{"vocab_size": 8192, "qk_norm": true, "optimizer": "muon_variant"}
Each number is 200 + 40 x the weight over its row's rms, rounded and kept within 0 to 999. Layers, rows and columns count from 0. The size before them is the row's rms in percent of the matrix's.

# layer 14 attention value, 256x256, rms 0.171, rows 170-176, columns 0-255
104,102,223,118,190,277,203,185,160,209,225,248,217,190,195,183,214,183,226,168,192,201,219,203,202,224,163,196,203,290,213,293,149,182,195,197,196,229,221,220,190,193,120,170,236,170,248,225,212,222,136,317,193,200,180,213,238,206,170,96,244,187,211,194,162,210,127,221,222,197,143,126,226,122,175,171,227,185,271,189,236,170,225,264,287,264,149,242,226,145,100,195,145,242,204,202,157,159,213,173,176,183,206,89,205,175,114,225,200,196,222,170,166,219,197,150,241,209,237,179,222,246,232,236,185,227,192,194,237,268,212,226,186,289,216,224,205,189,206,198,273,191,177,139,193,236,203,192,201,174,184,175,181,167,182,183,212,213,230,198,209,236,195,188,161,179,208,265,187,204,291,183,184,226,171,186,252,191,186,158,201,195,239,196,186,142,197,197,129,126,211,121,290,218,195,154,195,188,198,285,235,198,185,148,160,202,225,196,190,209,233,180,190,91,185,178,228,177,140,252,141,165,235,165,234,252,168,263,272,199,208,268,173,167,121,133,175,184,160,182,173,157,219,170,230,128,170,149,253,146,209,282,181,243,215,228,205
106,216,227,157,193,317,252,143,227,104,216,180,252,171,194,263,210,204,235,163,233,184,164,194,194,261,171,193,165,121,223,248,170,168,178,229,244,197,171,131,267,161,168,243,171,229,187,202,236,196,229,203,147,182,214,207,260,175,222,177,228,212,210,95,250,166,179,183,136,276,146,208,212,251,226,233,225,300,172,238,163,104,158,245,250,148,249,237,178,172,230,177,181,221,184,293,207,168,156,138,157,209,165,193,173,170,226,200,194,286,265,189,222,152,180,188,242,208,263,211,144,215,140,242,245,212,208,203,252,207,275,261,183,269,213,232,202,179,199,236,261,212,163,202,176,270,229,142,248,201,148,154,163,181,212,246,247,276,234,193,222,171,228,205,128,186,229,151,185,205,135,135,196,235,143,241,247,196,231,263,193,147,201,191,260,176,177,144,210,230,217,170,223,272,120,196,164,134,222,202,196,226,175,209,177,228,220,172,179,198,192,206,85,169,158,145,248,198,229,209,227,143,223,214,176,223,129,238,175,181,210,184,190,230,196,213,253,150,171,167,172,164,166,202,168,177,163,110,242,201,207,185,253,192,159,188,202
102,210,245,138,164,137,250,199,193,197,156,179,207,225,248,162,252,265,134,223,212,161,132,234,270,221,189,218,202,197,161,193,201,195,120,149,175,206,215,190,217,228,164,262,239,182,278,183,169,219,192,146,207,181,229,183,185,247,224,263,128,148,134,141,229,115,202,224,122,221,152,213,115,174,136,181,168,241,226,217,202,155,250,223,222,154,242,210,258,214,209,246,204,121,144,124,226,123,181,179,246,190,204,184,264,173,209,170,220,165,206,211,205,176,167,219,204,199,232,244,180,251,215,203,196,230,197,217,232,153,198,207,229,227,177,204,234,140,105,149,235,229,211,221,227,174,260,214,202,191,131,203,177,164,220,245,196,174,183,212,236,194,233,104,194,117,230,114,184,250,177,168,242,113,193,237,234,190,173,255,200,183,174,162,139,186,169,220,200,253,233,275,190,158,212,179,169,220,260,184,273,172,211,259,219,265,206,245,211,188,203,197,252,165,282,140,150,194,249,235,204,248,244,220,172,273,287,268,209,251,187,133,217,238,266,235,180,135,248,277,194,217,152,228,185,160,221,189,235,174,258,241,205,158,228,228,144
103,234,115,282,144,81,152,231,204,188,248,111,151,205,191,207,227,218,239,167,170,163,276,111,199,246,159,190,136,188,116,189,167,225,168,218,177,196,214,246,190,233,305,199,205,180,231,215,203,178,137,222,186,193,230,235,163,191,139,194,215,222,242,181,217,149,123,221,183,216,185,184,218,198,218,223,237,170,238,183,209,260,230,88,213,184,229,146,201,235,216,187,239,215,181,172,183,234,238,161,201,195,167,202,226,268,168,260,165,231,188,220,189,212,162,217,199,153,229,214,192,190,190,175,228,209,157,207,202,141,209,182,249,168,217,171,251,232,171,210,134,202,157,186,224,152,170,287,227,243,224,221,256,159,191,210,65,163,130,179,184,186,220,203,167,230,208,189,180,237,263,252,220,197,242,220,173,127,143,165,272,198,161,146,214,170,188,145,241,210,168,167,226,168,192,260,145,138,194,148,177,146,195,228,227,224,240,160,223,216,213,208,160,171,246,233,185,248,139,239,252,138,156,200,216,244,197,221,148,186,200,190,179,174,201,252,278,106,146,261,234,275,141,148,172,266,193,125,167,205,184,170,232,197,168,110,152
096,227,268,189,179,160,236,208,178,220,224,112,187,232,190,206,185,192,244,244,190,229,229,322,215,200,186,192,239,229,146,175,116,244,202,206,179,130,203,208,252,171,255,198,158,214,171,218,219,170,141,156,203,214,172,184,201,117,157,205,169,152,233,149,144,200,188,176,253,226,202,219,196,160,246,220,189,205,215,224,217,244,179,273,200,198,226,188,186,223,243,250,259,184,243,214,234,259,131,183,205,186,243,233,183,247,144,183,249,201,181,181,174,297,121,205,132,167,141,216,284,206,241,108,193,235,183,194,234,163,229,230,229,140,145,182,282,208,276,182,140,183,225,238,178,189,154,190,120,194,173,276,192,111,182,252,199,259,147,264,239,236,153,138,151,171,189,162,246,231,220,211,193,225,258,194,289,178,158,178,189,159,207,112,248,131,189,172,251,219,208,252,221,218,203,242,209,194,156,180,218,238,175,151,183,208,217,119,247,227,167,230,226,133,156,156,181,175,214,202,244,200,201,171,230,109,269,217,229,235,139,187,248,186,181,211,205,120,261,219,204,188,172,245,208,229,253,272,139,194,222,227,127,185,216,227,225
108,214,238,166,170,203,195,191,132,194,214,166,196,191,204,207,243,167,182,275,245,193,227,268,189,219,245,150,176,206,253,173,218,244,237,201,205,197,156,220,237,209,252,223,182,248,166,130,240,166,226,179,170,206,229,238,212,203,255,192,134,242,200,274,157,191,261,184,171,231,206,201,227,242,167,235,138,227,144,272,192,200,227,146,175,127,138,202,196,157,295,291,163,200,181,83,255,189,98,224,258,168,216,272,146,249,216,214,133,176,204,159,239,210,215,202,146,215,222,201,204,192,211,159,188,281,196,258,214,146,237,164,193,162,241,271,252,138,198,139,158,188,187,176,136,158,240,186,199,208,210,238,166,185,163,137,296,235,187,226,127,230,156,275,227,234,180,303,217,169,198,174,167,243,201,256,256,216,185,227,294,211,221,215,204,136,240,132,228,218,160,188,197,214,184,204,206,199,223,150,176,147,184,170,175,119,194,248,163,174,155,167,230,271,240,196,217,181,213,219,205,214,133,216,286,136,203,297,190,194,224,152,201,220,222,144,197,196,225,194,204,198,186,210,230,142,196,126,120,187,205,217,277,225,197,217,220
098,213,221,203,194,141,138,225,240,175,182,180,250,122,222,182,260,280,121,189,177,192,193,266,209,239,198,197,139,220,129,209,179,174,178,169,180,166,139,162,146,227,204,226,190,226,204,214,174,158,260,196,196,317,296,230,213,210,211,181,195,252,233,261,189,228,210,241,170,245,246,56,285,180,262,221,207,215,272,190,119,200,230,171,191,164,145,175,189,143,209,259,201,186,208,258,218,154,178,233,225,146,200,155,237,227,177,199,166,257,232,202,241,197,250,159,284,176,130,223,189,123,180,238,251,262,188,169,166,198,265,201,198,188,162,191,220,196,220,223,145,212,236,171,219,206,201,172,255,155,159,228,200,173,236,240,243,141,185,248,259,165,238,248,157,204,249,246,204,234,142,251,233,232,166,195,264,188,166,224,170,192,208,176,190,148,173,228,187,213,178,217,174,216,125,250,192,222,177,210,205,137,151,218,224,123,142,199,187,247,169,231,319,189,135,225,187,208,216,164,182,153,200,170,129,157,202,257,157,223,193,162,138,158,149,208,204,256,255,224,163,220,193,137,197,241,167,244,224,211,271,239,128,159,190,181,208
# layer 14 attention output (transposed), 256x256, rms 0.14, rows 170-175, columns 0-255
102,168,130,218,195,223,264,213,230,181,117,215,121,168,185,179,155,190,143,227,210,192,222,136,221,108,226,243,154,194,202,177,179,228,279,212,193,217,200,203,154,236,206,206,248,165,195,154,216,185,264,228,179,181,131,220,221,168,286,164,202,189,244,156,190,220,214,284,226,170,312,171,209,223,223,277,145,235,117,199,200,235,115,174,102,219,186,188,149,193,194,83,184,212,246,280,203,219,194,173,177,174,200,264,242,216,205,152,261,226,235,192,192,160,195,198,205,305,186,160,267,189,192,204,160,205,222,143,231,201,209,224,251,111,224,180,245,206,210,230,169,230,209,169,267,237,227,214,244,208,189,173,190,210,156,189,204,230,206,220,204,178,220,247,211,251,228,180,265,279,218,281,155,254,214,207,188,183,198,170,213,181,197,231,106,222,225,196,286,160,182,225,182,206,220,180,135,187,180,210,234,256,219,238,329,227,131,189,192,285,175,169,180,246,203,151,143,218,240,149,272,225,161,203,200,244,203,139,133,179,178,134,173,247,229,171,190,195,209,194,294,154,226,205,169,221,175,253,231,234,179,204,200,186,184,192,179
101,133,230,211,155,222,174,252,242,188,197,264,275,221,232,186,205,248,143,164,230,272,188,159,179,194,213,199,233,247,178,151,224,192,277,173,179,241,195,236,209,185,236,156,219,234,215,163,132,131,231,201,190,242,162,191,180,155,254,171,177,192,182,241,237,196,183,259,243,132,249,238,248,157,245,216,195,249,207,208,220,304,269,242,231,233,169,129,295,225,226,187,237,150,151,195,228,285,275,186,179,194,199,221,277,251,244,174,143,255,127,236,229,225,183,203,158,221,198,237,271,168,179,179,162,216,201,203,162,231,118,175,174,142,205,213,191,226,153,168,132,174,206,193,207,187,216,249,131,185,206,205,231,202,192,179,191,142,255,269,220,202,165,188,200,151,183,170,282,154,236,186,198,208,188,235,158,259,165,162,174,142,227,267,99,154,183,228,163,125,178,182,171,168,233,157,198,230,191,123,192,193,244,199,225,190,148,232,169,225,146,117,174,200,148,187,264,217,250,229,237,254,171,198,244,211,193,145,160,158,238,196,277,61,161,214,107,191,224,184,232,204,175,196,159,200,170,256,217,205,184,198,223,251,204,192,221
103,223,152,84,231,185,109,225,184,242,200,261,208,167,169,202,153,137,236,160,198,188,212,174,122,200,157,226,137,245,182,138,130,236,211,224,251,217,245,227,225,219,210,234,208,203,182,208,222,211,240,206,197,295,206,197,187,184,212,218,206,196,166,254,173,180,189,199,106,289,228,223,178,156,193,195,305,199,289,236,205,201,115,164,193,173,162,235,175,186,305,193,211,204,86,231,277,184,210,211,238,258,246,229,143,186,195,236,221,171,163,224,294,223,159,184,217,213,227,222,209,145,179,195,194,253,212,207,222,191,175,128,211,148,225,144,190,255,247,190,311,178,202,180,216,195,184,197,196,206,209,217,172,232,249,160,201,209,253,194,202,202,178,191,229,201,163,122,186,117,110,268,157,229,319,222,246,169,178,175,169,179,191,173,167,187,180,137,170,182,129,249,224,240,168,261,228,224,214,147,175,167,130,183,197,172,225,173,212,257,209,256,204,249,224,171,250,180,198,153,230,172,195,185,251,167,177,222,225,245,242,134,194,128,151,168,220,187,203,213,177,234,252,184,231,212,205,188,183,226,266,191,201,279,192,125,166
101,171,213,172,250,261,232,177,238,232,196,187,265,118,175,193,198,205,185,244,205,231,177,197,198,260,225,264,211,220,232,234,161,125,148,237,191,227,181,135,189,225,164,241,173,293,200,170,214,179,203,140,228,195,243,254,162,201,169,274,177,171,195,195,180,223,126,194,204,250,235,245,179,252,193,133,200,185,158,182,176,159,185,225,219,254,170,178,206,173,210,253,209,125,103,164,198,158,146,264,258,256,169,164,186,211,179,277,161,237,242,266,118,168,254,284,188,214,162,151,198,234,249,200,166,142,253,263,206,191,250,162,197,210,228,254,119,214,267,244,234,206,254,197,201,210,253,165,124,122,227,175,102,222,231,222,242,109,260,170,178,205,226,180,289,224,237,195,192,163,165,244,169,194,190,209,239,277,237,269,192,211,217,177,181,220,239,217,130,232,229,171,148,253,242,186,178,225,226,162,177,232,149,235,160,202,238,170,140,184,206,210,321,235,136,137,199,181,217,162,156,211,187,190,214,157,255,148,248,213,163,154,205,232,174,145,210,173,249,165,210,167,208,186,137,172,224,172,186,176,210,163,203,219,263,236,211
088,185,149,186,209,236,123,139,277,193,106,148,251,234,162,275,167,156,199,152,131,151,129,179,155,270,246,226,122,157,181,178,192,221,218,127,157,236,216,164,150,216,64,233,233,238,266,166,134,214,201,218,244,219,281,237,173,178,234,202,183,201,203,227,230,198,226,126,142,212,211,188,211,235,155,181,213,232,202,172,156,152,236,126,231,219,237,224,220,187,177,219,213,175,259,199,214,189,184,212,146,174,171,144,203,217,224,209,238,198,173,209,206,194,241,185,228,199,236,217,129,258,201,211,242,166,250,221,162,270,221,237,244,261,268,270,172,234,240,180,230,150,94,125,228,187,241,144,180,199,252,215,181,261,194,173,192,218,226,140,122,183,264,146,223,253,237,164,194,148,187,204,237,230,179,208,239,269,226,128,221,192,152,196,197,246,134,222,145,208,181,197,174,218,177,248,200,181,154,228,151,238,193,172,186,169,229,253,176,146,199,180,217,168,184,195,221,200,132,142,190,112,163,217,178,232,135,225,189,160,214,252,127,206,238,162,220,217,241,224,232,242,201,251,150,135,220,265,211,178,227,238,256,181,226,239,177
109,209,234,251,165,220,184,194,236,219,191,230,266,146,208,276,194,183,163,162,167,197,199,288,203,195,138,180,165,202,193,255,193,186,152,178,331,198,166,231,210,241,163,151,173,197,206,187,182,152,193,180,220,207,213,230,178,176,132,232,231,123,170,270,159,126,241,194,145,242,174,182,210,208,191,215,230,254,246,170,222,259,219,232,186,140,195,249,151,300,161,294,262,170,121,208,230,258,259,226,168,222,124,248,228,162,237,243,265,235,248,149,185,282,202,280,184,159,218,238,181,193,148,247,244,206,162,196,89,212,216,212,204,300,138,173,177,245,126,180,196,267,240,149,184,232,210,131,179,179,219,200,265,160,228,260,157,233,242,132,177,229,216,182,189,216,185,191,199,251,212,191,153,227,166,234,167,142,238,185,162,216,151,261,233,198,177,204,164,242,189,214,200,245,220,176,206,202,162,223,228,243,232,223,261,253,169,221,239,265,198,187,257,214,164,283,215,231,249,168,218,85,206,144,154,267,226,194,199,233,244,227,168,226,215,258,214,215,237,180,199,242,182,214,190,202,181,191,200,194,222,230,227,235,205,211,274